config = dict(
    num_key_value_heads=3,
    qk_norm=True,
    init_std_down=0.00393,
    init_out_by_depth=True,
    warmup_steps=494,
    decay_fraction=0.661,
    max_seq_len=2048,
)
Each number is 50 + 12 x the weight over the matrix's rms, rounded and kept within 0 to 99. Layers, rows and columns count from 0.

# gate: layer 3 MLP gate, 1536x768, rms 0.0214, rows 697-742, columns 48-95
# up: layer 3 MLP up, 1536x768, rms 0.0205, rows 697-742, columns 48-95
# down: layer 3 MLP down (transposed), 1536x768, rms 0.0171, rows 697-742, columns 48-95
gate697:62 44 43 58 47 42 60 49 53 66 41 72 69 49 48 37 36 52 46 71 58 58 59 51 42 33 64 56 23 59 59 78 18 63 36 54 53 60 42 59 46 42 57 54 62 52 59 48
up697:53 50 49 56 29 58 37 69 64 40 43 57 53 50 49 56 42 50 38 63 57 49 55 62 57 53 28 58 40 48 54 37 63 17 56 40 58 48 52 59 57 46 68 50 42 48 41 54
down697:30 40 23 59 47 59 54 41 55 38 49 70 35 51 34 60 37 57 35 53 33 36 48 47 49 56 72 59 52 56 63 41 58 76 49 60 69 53 44 58 61 64 36 45 57 55 63 56
gate698:46 45 47 38 49 55 61 33 66 55 54 30 36 50 47 42 50 84 32 56 52 44 31 50 50 40 52 30 66 45 48 42 52 49 36 58 63 43 53 46 47 41 66 48 44 60 54 50
up698:55 48 45 50 58 49 47 41 43 52 51 42 44 49 53 30 26 39 52 45 40 45 42 45 57 49 37 46 27 56 35 48 50 56 63 63 48 40 41 48 40 49 48 66 56 57 43 53
down698:27 27 51 81 42 44 51 56 34 51 55 63 43 53 70 54 58 49 41 47 39 25 59 49 50 71 53 39 74 71 50 51 55 66 54 51 55 57 29 51 46 51 60 53 41 48 27 56
gate699:68 46 43 34 49 33 56 47 54 58 48 39 49 60 63 69 49 41 75 34 47 34 50 46 51 40 44 45 20 56 40 43 53 54 65 47 64 47 58 60 58 47 37 61 43 55 44 53
up699:42 48 66 68 50 26 53 43 52 43 63 55 51 47 45 51 53 63 58 44 55 46 50 60 54 44 59 64 54 31 67 77 51 49 46 50 63 41 54 55 45 45 55 53 43 68 54 40
down699:58 50 52 50 48 32 51 53 56 65 10 59 38 21 43 57 69 22 49 59 52 48 40 42 45 45 46 73 53 47 45 56 51 48 57 49 46 44 64 39 75 54 49 46 47 43 18 48
gate700:48 60 60 47 41 42 65 55 59 51 62 45 50 47 43 61 50 58 39 45 50 43 43 46 58 48 37 44 47 54 53 54 45 46 34 56 43 50 46 34 42 57 42 44 63 51 43 48
up700:72 35 41 44 43 40 35 73 50 56 44 52 34 68 41 42 78 50 49 46 54 51 47 61 45 55 39 45 51 52 66 59 47 64 41 61 44 71 48 42 44 68 63 35 46 51 59 47
down700:48 64 30 40 53 44 44 43 61 62 43 16 71 53 81 53 50 62 51 76 52 52 52 62 42 38 19 58 41 48 39 38 35 73 49 63 71 73 50 36 40 59 48 49 40 40 73 48
gate701:58 55 56 57 41 42 45 66 49 53 36 28 51 47 43 53 66 46 66 37 20 55 51 46 52 67 43 44 43 64 52 56 53 52 56 51 47 55 61 41 44 52 56 59 36 65 42 39
up701:57 51 53 47 49 30 62 36 81 43 42 51 42 41 42 61 51 46 56 73 50 41 38 51 54 50 37 30 60 58 46 60 46 52 59 64 40 69 50 39 36 64 41 55 50 59 37 36
down701:31 63 66 54 69 53 54 43 67 38 48 46 36 58 50 70 52 47 53 44 56 59 44 58 61 41 51 34 31 39 41 73 51 45 54 46 32 48 37 49 51 57 63 52 58 40 52 50
gate702:29 50 25 45 69 48 49 61 68 64 51 53 43 28 44 56 37 74 42 51 42 52 38 39 52 30 72 39 54 43 51 27 52 43 76 73 49 53 36 63 58 30 53 46 51 54 43 31
up702:38 86 59 34 47 40 33 25 22 56 37 41 58 72 58 32 36 21 48 56 54 19 40 49 51 54 38 45 45 64 36 68 43 62 37 45 50 56 32 60 56 58 71 60 37 49 62 70
down702:53 54 44 41 64 47 36 54 51 50 21 61 60 56 26 77 46 53 45 49 33 44 45 74 35 52 37 42 48 56 41 54 36 61 44 36 45 35 42 46 56 28 77 46 59 42 32 59
gate703:46 59 59 41 59 60 49 49 65 43 57 46 45 48 42 39 42 38 55 50 53 65 42 43 57 51 44 67 27 34 50 35 44 40 37 47 51 43 52 29 53 57 64 37 37 47 48 51
up703:49 35 56 44 58 40 61 67 35 49 37 64 37 53 32 52 61 47 44 43 47 60 45 51 60 31 47 50 69 63 45 34 47 71 39 59 58 53 53 74 46 50 40 41 41 38 64 59
down703:42 40 75 34 43 37 68 32 40 43 51 53 63 53 65 54 70 51 67 56 61 44 40 44 61 28 47 63 35 32 55 56 67 51 53 48 63 66 66 32 52 62 58 53 54 65 35 36
gate704:45 51 45 39 48 74 49 47 32 58 58 56 44 55 60 61 61 53 65 62 48 74 54 50 62 52 46 49 44 37 32 53 56 66 26 44 57 77 41 27 44 45 61 41 55 44 65 37
up704:39 48 39 31 60 55 51 48 35 45 49 47 29 54 41 45 54 71 55 26 65 36 34 66 47 45 52 57 52 66 51 45 41 43 41 45 44 33 53 41 64 44 56 47 27 25 54 59
down704:38 52 49 54 61 45 48 55 48 61 70 59 47 57 40 44 71 32 45 58 45 46 32 39 51 49 51 56 48 49 59 54 45 64 47 53 58 55 49 56 36 24 45 44 48 49 30 42
gate705:48 56 40 58 44 76 59 48 32 48 47 58 53 69 50 55 45 48 45 30 35 51 50 57 46 46 55 39 60 30 45 67 55 37 34 40 53 36 55 57 50 64 67 43 61 58 53 39
up705:40 52 53 52 53 59 35 39 55 57 44 63 45 64 53 52 53 36 52 22 61 19 69 52 56 50 66 42 39 54 63 66 43 59 50 78 30 55 38 62 41 52 52 67 42 40 32 57
down705:57 42 51 29 55 42 25 42 49 38 54 37 39 58 46 48 62 48 40 54 53 49 57 49 62 31 54 66 55 39 56 50 38 42 47 75 58 56 51 52 43 45 49 65 52 43 45 60
gate706:47 39 52 40 42 49 53 36 52 42 51 56 45 73 65 51 23 42 34 85 30 59 44 60 53 52 61 47 62 67 50 53 46 28 68 36 62 60 31 63 63 35 48 40 37 38 51 43
up706:41 58 68 45 53 67 60 63 48 66 47 48 50 44 57 60 62 43 39 43 45 52 40 45 53 70 40 50 75 36 43 68 51 57 30 45 40 32 71 53 45 62 40 59 31 51 65 53
down706:63 36 24 37 49 47 69 46 64 42 31 46 24 59 53 77 55 66 46 79 40 61 76 82 46 37 40 42 63 63 54 44 32 40 47 60 42 48 29 65 49 44 38 33 67 42 44 49
gate707:47 38 50 54 69 44 56 52 58 56 47 34 43 42 58 34 60 63 56 38 55 47 44 30 43 52 54 62 49 49 61 30 49 41 48 64 35 48 37 51 61 49 56 46 49 41 42 59
up707:45 52 35 40 58 50 78 41 44 62 80 56 54 44 50 56 46 66 49 43 41 34 44 56 54 46 32 52 48 43 75 62 48 30 59 36 38 51 66 53 63 37 75 50 47 15 63 39
down707:51 73 63 37 45 50 53 52 27 47 50 64 48 42 43 65 64 37 62 43 46 53 51 44 45 67 72 41 55 37 39 43 54 50 50 14 31 49 57 51 48 70 61 63 41 63 57 47
gate708:50 48 63 62 40 62 43 70 37 49 48 19 42 54 52 50 50 44 74 58 42 34 54 52 78 70 37 64 46 34 49 59 46 42 43 57 55 27 61 48 47 26 56 36 56 40 55 46
up708:52 43 45 53 47 58 59 49 39 34 41 41 34 44 40 66 47 48 55 34 52 30 54 51 52 73 57 57 57 40 34 47 61 52 78 66 65 36 27 62 58 59 41 81 51 52 57 37
down708:81 77 53 48 58 60 50 58 51 53 72 28 48 51 55 72 37 61 33 58 43 58 43 49 43 27 70 53 68 49 39 63 72 69 45 33 42 42 51 69 66 37 56 36 47 56 43 60
gate709:50 32 37 78 51 37 73 60 57 45 30 24 35 59 66 36 32 21 78 72 29 58 49 45 50 39 55 47 61 50 52 32 44 62 28 48 43 53 39 66 51 31 49 51 61 53 46 63
up709:72 31 49 47 52 23 48 65 43 23 61 44 35 40 63 44 66 56 36 23 10 62 51 44 46 40 20 57 43 58 54 69 69 47 41 48 55 38 50 78 48 56 50 68 44 26 59 47
down709:30 37 65 43 33 45 41 42 55 39 51 49 45 24 62 49 46 77 57 50 68 62 39 45 61 59 44 57 44 39 44 55 39 39 78 44 48 40 69 47 58 67 67 39 58 52 75 40
gate710:37 58 65 27 37 47 62 33 46 64 40 47 48 58 57 57 34 62 55 69 42 59 56 45 53 48 67 49 50 44 35 62 52 54 47 43 56 52 45 34 56 34 61 59 45 53 37 29
up710:48 40 25 61 71 47 32 34 40 56 43 52 57 57 37 59 56 48 46 52 59 60 69 35 33 44 52 39 59 39 62 63 55 42 59 65 34 35 50 55 38 52 29 66 64 37 51 67
down710:59 40 41 44 39 37 46 49 57 47 44 47 46 61 33 54 67 57 60 38 46 43 48 46 54 41 53 69 61 46 58 45 36 66 54 60 59 48 53 54 38 73 43 49 57 31 66 68
gate711:24 52 43 44 60 58 49 56 31 65 49 49 50 56 58 57 51 40 25 53 42 59 52 54 55 57 61 34 70 45 71 47 65 43 37 48 65 76 48 37 65 45 48 66 44 65 64 52
up711:42 38 25 69 49 64 61 75 47 64 56 51 46 47 69 32 62 54 48 60 58 40 54 62 64 53 64 52 52 57 51 44 51 55 80 28 53 51 48 43 56 34 47 72 54 58 59 41
down711:33 47 46 55 47 64 47 38 50 60 47 44 37 58 61 35 42 52 43 62 43 50 30 42 37 42 28 52 57 58 38 47 47 64 59 59 52 58 45 41 62 60 69 48 57 47 62 55
gate712:46 45 26 81 34 72 61 49 33 56 60 57 67 71 51 44 40 62 54 38 70 68 75 57 75 54 71 55 67 62 51 55 17 33 46 55 60 41 56 31 49 55 53 45 41 55 50 52
up712:67 36 52 35 48 59 63 68 38 57 41 57 36 55 50 51 40 40 51 72 15 50 45 55 53 48 51 47 53 66 49 36 58 54 57 71 36 54 52 61 39 43 68 34 55 46 47 42
down712:47 62 53 55 56 31 36 53 56 53 45 79 58 49 60 52 58 49 49 51 52 69 47 55 50 30 80 42 46 34 36 60 48 61 43 52 72 44 41 57 20 25 51 46 36 45 40 46
gate713:59 52 68 67 69 45 47 68 48 56 49 67 36 57 41 46 66 50 28 47 75 61 57 51 62 55 62 39 46 50 37 30 52 41 49 36 47 50 46 53 47 46 35 54 43 55 53 51
up713:72 38 58 47 22 59 47 54 52 34 55 46 49 46 45 29 58 34 59 63 60 28 50 36 33 40 50 53 59 53 51 61 55 48 43 66 61 62 43 31 43 72 46 70 30 37 33 39
down713:54 52 58 45 33 31 47 36 69 38 59 53 90 33 54 44 51 37 51 65 52 21 68 52 47 55 41 48 40 54 76 54 47 59 46 50 60 45 37 47 63 69 69 58 40 36 44 30
gate714:44 39 57 62 40 69 38 47 52 51 60 34 52 40 47 30 66 61 59 57 54 72 43 51 57 27 50 53 56 78 47 38 50 61 50 36 45 52 46 51 45 59 42 62 40 20 60 51
up714:62 62 49 43 42 52 76 33 48 44 48 48 58 48 39 53 51 85 57 55 36 42 61 50 58 59 42 55 52 55 53 34 51 59 54 47 49 54 59 40 44 56 41 47 39 68 42 44
down714:37 66 61 76 49 56 30 53 43 42 65 43 54 64 41 61 42 56 50 52 46 21 45 55 51 27 76 82 67 49 67 36 28 60 61 49 45 62 51 73 32 36 53 36 60 53 50 52
gate715:41 95 27 49 53 29 44 54 57 52 59 41 58 47 41 37 36 52 31 61 59 52 44 39 49 54 61 61 57 62 42 50 36 37 53 45 45 56 37 49 62 44 28 42 61 67 65 40
up715:25 39 33 62 51 46 59 57 39 52 57 53 55 50 39 43 53 51 53 57 71 31 56 51 62 49 64 46 60 47 43 58 39 31 67 44 56 61 66 57 52 37 45 47 58 43 65 48
down715:46 29 56 60 65 45 63 52 57 55 52 35 48 37 68 54 38 46 63 56 24 35 54 41 45 39 45 34 48 29 57 64 67 57 47 46 48 55 40 43 43 53 30 57 49 45 43 47
gate716:48 56 25 76 61 45 30 40 56 31 44 52 50 50 31 39 34 52 56 49 32 67 29 46 38 33 65 50 44 35 49 44 54 35 73 43 62 50 56 47 55 61 61 69 56 66 65 79
up716:50 49 44 26 54 48 41 39 43 51 56 33 54 58 56 80 58 47 65 24 50 53 35 49 60 62 59 51 54 41 25 41 56 47 55 47 50 31 62 57 71 47 56 63 28 36 52 34
down716:44 59 39 59 53 36 47 35 49 54 63 53 49 72 72 70 49 41 60 55 63 28 62 59 61 46 39 32 54 28 61 49 55 50 40 77 59 56 45 48 23 67 54 58 46 46 42 41
gate717:48 33 44 52 45 47 52 61 39 43 39 75 57 42 59 39 41 41 42 55 51 46 57 45 73 45 36 51 67 44 63 47 16 40 27 39 18 63 42 46 59 33 51 30 54 40 46 44
up717:54 61 52 40 47 50 56 40 50 50 56 47 44 74 53 48 35 58 44 44 27 44 49 40 47 63 30 58 52 63 16 40 68 53 62 55 19 52 56 67 53 58 45 38 52 43 47 39
down717:22 50 68 51 53 48 42 62 54 33 45 47 40 23 47 57 57 59 51 69 47 57 47 68 65 60 74 57 32 48 57 48 44 50 46 48 54 54 45 39 35 42 48 51 53 62 48 61
gate718:46 48 52 61 41 38 54 34 64 55 53 35 42 36 62 42 31 52 71 58 39 52 47 50 55 51 55 38 53 41 41 39 56 69 30 59 52 47 39 44 39 59 43 39 37 48 49 62
up718:65 49 49 60 57 59 65 43 51 62 66 62 65 70 42 49 61 50 42 48 56 42 42 45 59 39 41 35 34 65 50 21 40 43 38 55 40 58 58 37 43 50 54 59 49 54 65 50
down718:63 65 35 41 52 47 54 56 42 45 29 55 45 37 48 53 61 46 39 48 30 41 37 53 53 53 60 69 51 32 48 60 55 58 30 53 47 48 48 55 33 82 34 40 36 48 54 32
gate719:43 53 53 42 32 25 45 52 50 57 43 63 47 54 50 33 46 56 52 53 42 38 52 39 66 11 36 41 39 45 63 40 70 56 53 67 78 32 44 49 62 55 53 26 69 27 50 53
up719:49 44 36 52 51 41 70 61 67 51 39 60 37 55 58 44 46 36 57 43 74 56 39 67 64 24 45 57 44 52 46 29 75 74 60 68 67 32 61 49 56 57 51 55 40 45 49 35
down719:63 60 62 37 65 53 57 45 66 50 50 45 55 66 57 36 48 53 37 45 57 30 45 60 43 36 54 40 51 75 51 34 45 18 51 35 44 71 64 48 47 39 49 50 43 55 52 36
gate720:60 33 47 43 57 64 45 52 59 35 54 50 65 63 47 63 44 55 43 41 36 45 76 56 44 52 35 51 42 39 58 34 41 44 56 82 72 63 48 30 48 37 50 53 34 26 36 40
up720:56 65 42 67 57 25 78 36 58 49 54 43 63 35 37 55 49 63 40 32 39 54 43 62 58 40 28 83 59 62 50 41 35 37 50 26 36 54 56 56 61 47 56 34 23 64 40 59
down720:69 47 55 34 48 44 35 62 42 53 66 52 62 62 59 50 48 35 45 33 48 63 37 59 46 45 43 69 42 25 57 74 54 62 67 37 50 45 59 48 67 44 55 61 49 48 60 41
gate721:52 57 54 44 47 64 45 45 38 19 46 28 48 50 55 56 40 66 38 63 55 53 64 62 48 43 44 44 46 58 35 43 35 52 35 51 65 54 60 41 46 38 42 44 40 73 49 52
up721:53 23 51 65 48 42 52 46 39 43 48 39 46 66 40 32 52 95 50 76 65 53 33 45 38 51 71 63 38 67 64 42 40 53 55 55 66 37 48 53 54 63 45 44 36 48 71 53
down721:39 19 51 66 27 39 60 50 29 62 51 50 42 50 48 25 38 45 61 31 46 48 60 45 60 56 33 56 46 50 62 66 62 45 26 32 49 51 51 42 35 44 67 41 45 53 58 44
gate722:46 47 55 40 36 54 35 35 61 44 47 62 58 33 55 32 56 31 43 30 63 45 43 61 56 41 47 44 38 66 48 22 45 36 53 43 76 42 75 50 67 49 54 23 44 42 48 37
up722:59 44 47 52 57 55 55 48 47 56 38 60 39 56 61 67 58 63 60 61 46 52 48 36 58 48 49 46 47 34 54 66 47 78 43 44 55 63 61 50 57 58 66 36 63 37 68 34
down722:46 74 36 58 44 36 68 54 51 61 33 59 55 39 57 59 44 43 46 31 71 23 28 46 55 52 45 43 55 92 62 49 28 44 53 60 59 45 45 31 47 52 46 46 35 50 50 42
gate723:61 25 56 49 56 44 62 31 74 39 68 58 44 47 56 72 38 62 58 32 49 60 64 57 39 51 41 32 57 47 56 60 44 53 55 32 46 26 68 38 59 37 48 34 45 53 50 54
up723:67 41 46 68 52 45 48 50 31 59 47 47 12 47 64 54 59 55 55 48 40 53 48 52 58 59 51 38 38 60 54 46 56 60 40 45 49 83 57 63 34 59 46 70 31 33 40 51
down723:46 59 58 54 57 52 60 64 44 35 64 56 54 48 53 61 61 84 61 57 61 42 37 55 44 48 64 65 24 53 60 29 59 47 58 53 61 44 44 58 66 56 47 63 58 53 52 53
gate724:50 39 47 37 68 51 38 81 51 60 63 46 37 40 54 54 28 58 45 32 35 72 60 56 53 22 64 42 55 50 35 61 62 50 55 54 54 43 55 37 40 51 39 52 68 46 68 55
up724:56 56 46 71 41 37 56 46 23 55 64 60 39 49 45 67 32 37 52 63 32 44 50 59 35 43 33 68 55 51 40 49 27 49 47 71 38 51 59 60 44 52 49 38 60 54 26 58
down724:54 45 51 55 53 43 51 29 49 44 43 43 52 54 68 35 48 53 46 49 55 38 40 36 54 72 55 50 44 55 44 35 54 51 40 34 45 52 39 46 60 30 52 56 36 43 41 47
gate725:52 34 43 64 30 45 54 56 29 56 53 43 18 48 44 36 44 64 40 52 53 31 43 60 63 72 57 60 51 55 65 26 59 38 33 59 59 65 37 36 47 46 47 55 62 43 36 64
up725:37 63 43 58 51 46 53 56 57 46 44 48 61 49 44 40 60 48 54 47 45 50 49 62 52 77 37 32 42 38 24 29 59 36 29 53 48 27 53 52 39 65 66 33 44 74 55 41
down725:67 47 41 67 37 40 48 27 52 55 30 59 60 70 53 67 53 56 63 68 44 55 47 52 42 60 59 34 57 56 59 47 59 48 33 72 54 19 40 32 35 61 49 61 51 53 52 51
gate726:38 58 36 66 42 32 43 67 71 30 58 27 44 64 34 44 32 45 35 67 45 55 78 72 45 54 40 23 25 36 50 36 69 66 49 66 52 53 47 51 39 56 53 47 55 58 46 40
up726:31 56 41 61 44 61 50 49 61 33 38 54 48 47 41 57 42 66 40 61 48 51 51 59 64 40 47 67 48 57 50 74 49 45 67 49 51 36 44 46 60 73 45 41 35 46 67 39
down726:41 56 29 55 40 32 36 62 70 52 49 60 56 44 55 34 37 52 44 51 54 29 49 79 46 48 41 43 47 39 39 37 73 25 50 43 38 55 57 40 60 51 46 48 62 51 55 53
gate727:53 44 46 58 54 51 50 47 51 32 57 45 69 55 48 38 38 63 47 53 45 71 48 48 59 58 43 41 58 34 61 77 29 45 44 44 49 40 60 64 49 56 44 55 52 51 35 49
up727:45 67 51 55 59 49 44 49 35 49 36 37 57 54 40 56 60 36 50 48 57 56 53 36 52 43 48 44 34 48 45 47 40 47 46 41 53 51 54 37 64 25 56 66 70 56 52 38
down727:39 54 47 41 65 56 40 56 39 46 48 52 61 48 70 44 51 48 52 47 43 56 29 34 48 55 45 47 62 41 62 72 47 38 53 38 65 43 55 64 43 46 31 60 77 44 46 59
gate728:52 41 43 59 65 43 50 65 38 52 42 66 55 57 55 33 50 72 57 55 36 55 47 43 61 45 43 61 50 46 77 40 49 45 63 75 74 52 23 40 45 35 54 52 72 60 51 60
up728:62 55 57 65 50 61 59 22 57 40 56 51 69 56 42 43 63 42 32 32 51 53 45 46 59 46 47 35 56 39 51 62 73 53 20 35 54 66 67 58 44 64 70 52 60 74 63 64
down728:54 38 65 54 52 49 68 58 36 76 35 63 59 53 65 68 41 72 54 52 52 45 52 53 45 54 30 42 28 42 58 65 52 57 38 50 66 51 58 48 39 41 58 33 43 54 60 47
gate729:49 29 60 66 32 53 42 43 46 51 71 49 27 52 61 48 50 59 71 48 41 57 44 47 48 52 65 33 56 61 48 40 39 37 28 57 56 72 41 46 41 43 38 77 41 56 50 36
up729:42 58 60 56 64 51 47 50 34 54 59 36 52 48 62 26 51 50 47 62 30 67 62 54 54 56 59 65 65 38 54 73 62 54 68 37 46 44 62 62 53 47 49 53 48 45 42 43
down729:48 31 33 52 59 28 57 72 40 32 48 58 62 38 59 53 50 43 46 64 42 53 54 48 53 57 54 73 49 53 52 65 51 76 39 42 54 31 54 46 58 50 51 45 30 52 41 57
gate730:55 42 58 49 34 62 62 68 32 29 34 55 56 30 36 41 32 19 43 77 38 59 65 36 25 63 38 61 46 64 45 45 55 61 52 44 49 66 48 42 37 59 39 52 49 56 57 50
up730:54 50 60 51 44 59 25 57 28 63 35 48 46 56 26 43 45 51 39 39 63 38 48 49 36 48 37 64 55 28 44 52 59 51 52 68 38 59 31 65 49 58 48 37 80 34 54 52
down730:62 29 63 43 36 67 38 72 41 38 18 67 47 53 41 45 39 65 58 47 27 48 59 56 29 75 38 76 73 44 49 72 50 66 71 35 62 23 43 46 56 72 28 37 71 31 67 52
gate731:39 56 21 53 42 60 44 43 46 51 53 53 47 52 34 50 41 52 25 83 47 47 74 48 42 56 44 50 43 53 51 49 76 58 59 54 30 59 45 17 46 26 45 67 37 49 32 60
up731:52 70 52 56 35 43 58 60 61 53 48 41 45 49 62 56 35 44 40 46 52 31 42 64 40 63 46 71 53 34 25 77 44 56 63 51 45 44 58 51 64 38 59 68 44 60 31 53
down731:52 38 48 60 56 57 27 31 65 57 54 54 60 55 38 74 44 61 44 39 46 51 53 54 55 51 46 40 52 18 40 76 43 54 68 44 60 39 50 65 54 50 58 43 47 51 49 48
gate732:54 49 49 54 38 62 46 46 67 65 47 61 44 50 40 41 43 43 19 30 67 41 47 45 37 43 29 44 47 46 38 55 67 45 85 56 60 24 58 67 46 30 44 40 29 69 44 46
up732:57 54 41 46 42 56 39 51 75 56 62 55 45 40 39 53 44 44 45 43 60 55 38 60 57 37 41 62 51 48 35 41 41 51 85 63 37 32 37 55 36 56 50 48 55 60 40 55
down732:56 57 50 33 38 29 62 64 47 60 67 54 34 39 52 49 44 39 77 55 32 64 56 65 75 43 45 44 45 48 48 20 33 45 54 68 35 39 52 51 27 53 58 44 53 36 57 63
gate733:49 73 55 49 58 34 44 52 44 46 55 40 51 69 46 40 54 32 57 55 52 48 56 39 62 56 26 50 52 47 53 43 59 53 68 48 49 71 58 55 63 70 74 35 63 46 57 65
up733:74 72 55 63 40 51 85 43 38 67 38 50 55 26 49 66 48 56 58 52 52 65 29 51 46 47 45 51 50 56 54 58 53 60 44 59 25 41 57 52 35 51 50 63 52 48 37 94
down733:43 48 42 33 23 36 36 66 58 51 50 58 53 59 53 36 51 38 54 52 71 70 60 58 44 59 41 38 60 29 66 52 62 45 56 48 46 49 41 35 48 44 31 49 62 69 55 60
gate734:43 55 46 57 63 49 37 51 55 33 61 53 55 65 65 16 38 62 67 48 42 60 33 46 55 36 47 52 44 37 72 32 67 48 46 56 29 44 50 60 51 34 61 42 56 52 29 38
up734:65 56 63 48 77 37 31 44 47 46 39 48 49 38 58 41 35 47 77 46 47 60 33 66 43 55 48 60 60 33 29 74 56 26 44 53 49 28 54 42 61 47 60 60 59 45 58 30
down734:65 37 61 60 66 52 62 47 49 46 37 51 58 57 65 42 43 29 66 30 62 64 38 55 63 44 47 57 62 69 68 51 53 67 77 54 57 23 55 66 48 55 59 40 57 35 55 19
gate735:60 39 49 36 53 58 33 61 72 57 72 62 52 53 48 63 35 77 58 57 34 69 72 37 58 65 48 45 40 42 44 71 56 41 39 53 35 42 61 54 49 31 58 52 61 42 61 59
up735:41 51 31 42 55 36 51 43 45 48 47 50 47 56 36 43 28 73 38 35 22 53 77 45 51 69 32 33 29 46 39 48 53 48 46 60 50 62 42 35 41 48 73 66 62 39 48 43
down735:56 51 47 40 58 50 49 74 87 40 44 53 47 56 53 63 67 41 54 56 49 44 45 55 34 44 65 46 30 22 51 59 56 63 25 56 53 39 41 54 47 55 63 70 49 51 51 55
gate736:46 56 63 53 54 55 46 46 44 46 58 38 65 38 50 54 75 45 56 56 52 55 69 46 49 64 61 68 65 44 57 53 61 57 43 41 40 56 34 81 64 27 56 59 58 55 39 52
up736:47 56 39 54 63 54 59 38 21 58 61 50 40 49 57 52 49 50 63 40 39 43 34 62 30 42 56 63 70 57 61 40 39 44 36 44 67 43 67 46 45 40 50 63 38 53 74 56
down736:60 53 33 66 51 44 68 44 45 46 51 29 66 38 53 66 70 68 60 45 51 66 44 72 46 66 82 40 47 41 47 61 39 59 55 34 52 69 48 41 47 45 56 56 54 57 37 59
gate737:63 40 55 52 63 55 44 46 63 70 51 70 47 49 56 58 39 52 47 54 54 46 64 51 59 53 42 47 38 56 45 66 29 43 61 59 37 47 49 46 48 55 41 69 48 48 52 42
up737:41 39 53 49 56 47 51 38 41 78 61 68 47 54 58 40 48 54 51 45 55 48 66 48 35 77 27 46 56 59 34 33 38 32 43 41 51 57 62 51 28 26 23 54 53 74 54 59
down737:60 49 44 44 53 27 30 44 37 43 39 50 38 55 59 53 37 56 61 56 51 55 24 50 51 63 37 41 48 52 33 60 35 43 35 45 56 46 66 64 72 35 45 55 57 49 47 64
gate738:46 51 59 45 34 52 43 54 52 58 34 48 48 18 22 72 56 51 38 63 40 53 54 63 51 61 59 34 48 48 32 50 39 38 56 44 40 54 32 50 32 65 31 51 51 50 47 52
up738:45 65 46 55 58 48 51 29 47 45 72 42 58 41 52 46 62 20 52 52 50 56 66 53 69 62 65 32 61 43 65 58 56 46 43 47 64 60 40 61 55 59 26 49 45 51 56 70
down738:41 45 53 41 48 57 63 51 47 49 39 44 53 75 39 57 34 41 55 41 51 62 50 45 38 46 40 58 47 37 37 37 58 62 65 66 60 50 37 51 67 43 49 50 54 34 58 27
gate739:46 36 59 47 66 34 33 59 64 46 57 66 29 47 66 41 23 36 52 47 47 65 50 51 41 31 51 60 61 65 44 60 52 29 61 65 69 24 50 45 63 56 50 54 32 74 67 35
up739:76 48 52 43 49 36 52 70 61 22 36 48 46 45 73 49 66 34 57 50 38 26 45 63 57 38 44 18 63 25 41 65 40 41 27 40 43 51 59 55 58 47 53 39 65 45 52 59
down739:37 61 35 51 54 59 40 31 38 42 26 43 27 29 52 31 25 57 56 50 46 47 47 28 42 55 70 31 69 52 32 54 38 47 51 42 38 50 56 62 53 46 39 32 21 55 38 39
gate740:44 43 51 67 53 51 62 40 46 50 65 59 53 63 53 69 15 31 48 47 48 66 66 47 50 40 55 30 48 42 69 30 32 35 29 62 44 56 24 63 58 55 41 56 40 50 44 77
up740:60 67 36 49 48 54 40 53 52 54 53 39 43 39 51 47 75 68 61 57 58 66 50 42 49 53 63 52 53 44 35 55 77 60 40 39 48 54 66 47 58 46 42 44 29 52 46 61
down740:59 42 54 29 53 36 56 57 42 24 38 54 62 46 46 53 32 51 46 45 27 53 34 45 44 51 24 55 41 44 43 61 61 52 59 39 36 55 44 54 56 64 46 37 53 64 24 41
gate741:21 62 53 62 39 72 57 58 57 28 46 52 43 32 54 42 47 41 18 54 39 52 51 48 30 56 54 57 60 23 72 52 42 51 11 69 60 58 47 54 29 39 43 41 52 33 42 45
up741:47 52 68 50 64 29 21 53 45 50 46 64 33 59 52 43 54 65 43 61 45 44 46 44 49 49 36 66 51 55 47 62 62 60 43 61 47 50 44 28 52 50 38 81 52 62 53 52
down741:62 59 43 31 45 62 68 38 35 50 40 59 36 35 56 57 45 47 55 48 49 44 48 37 34 51 57 41 65 26 60 39 48 51 27 61 63 45 48 41 49 44 51 52 45 51 60 38
gate742:64 52 43 73 38 60 52 69 59 73 34 53 49 46 45 43 62 27 60 31 46 45 36 54 39 60 50 55 57 50 55 54 32 46 48 66 47 65 47 29 63 49 71 56 43 70 24 57
up742:44 68 69 45 44 68 54 38 47 49 53 37 44 61 24 45 53 48 54 47 51 43 48 50 22 68 50 30 54 49 52 61 50 61 63 26 59 54 50 63 33 44 47 56 46 50 34 57
down742:67 49 67 33 64 44 20 62 44 60 46 37 66 51 50 58 39 58 67 53 46 51 41 51 42 60 59 65 71 56 46 59 27 61 60 49 56 51 70 53 36 66 40 86 49 67 47 43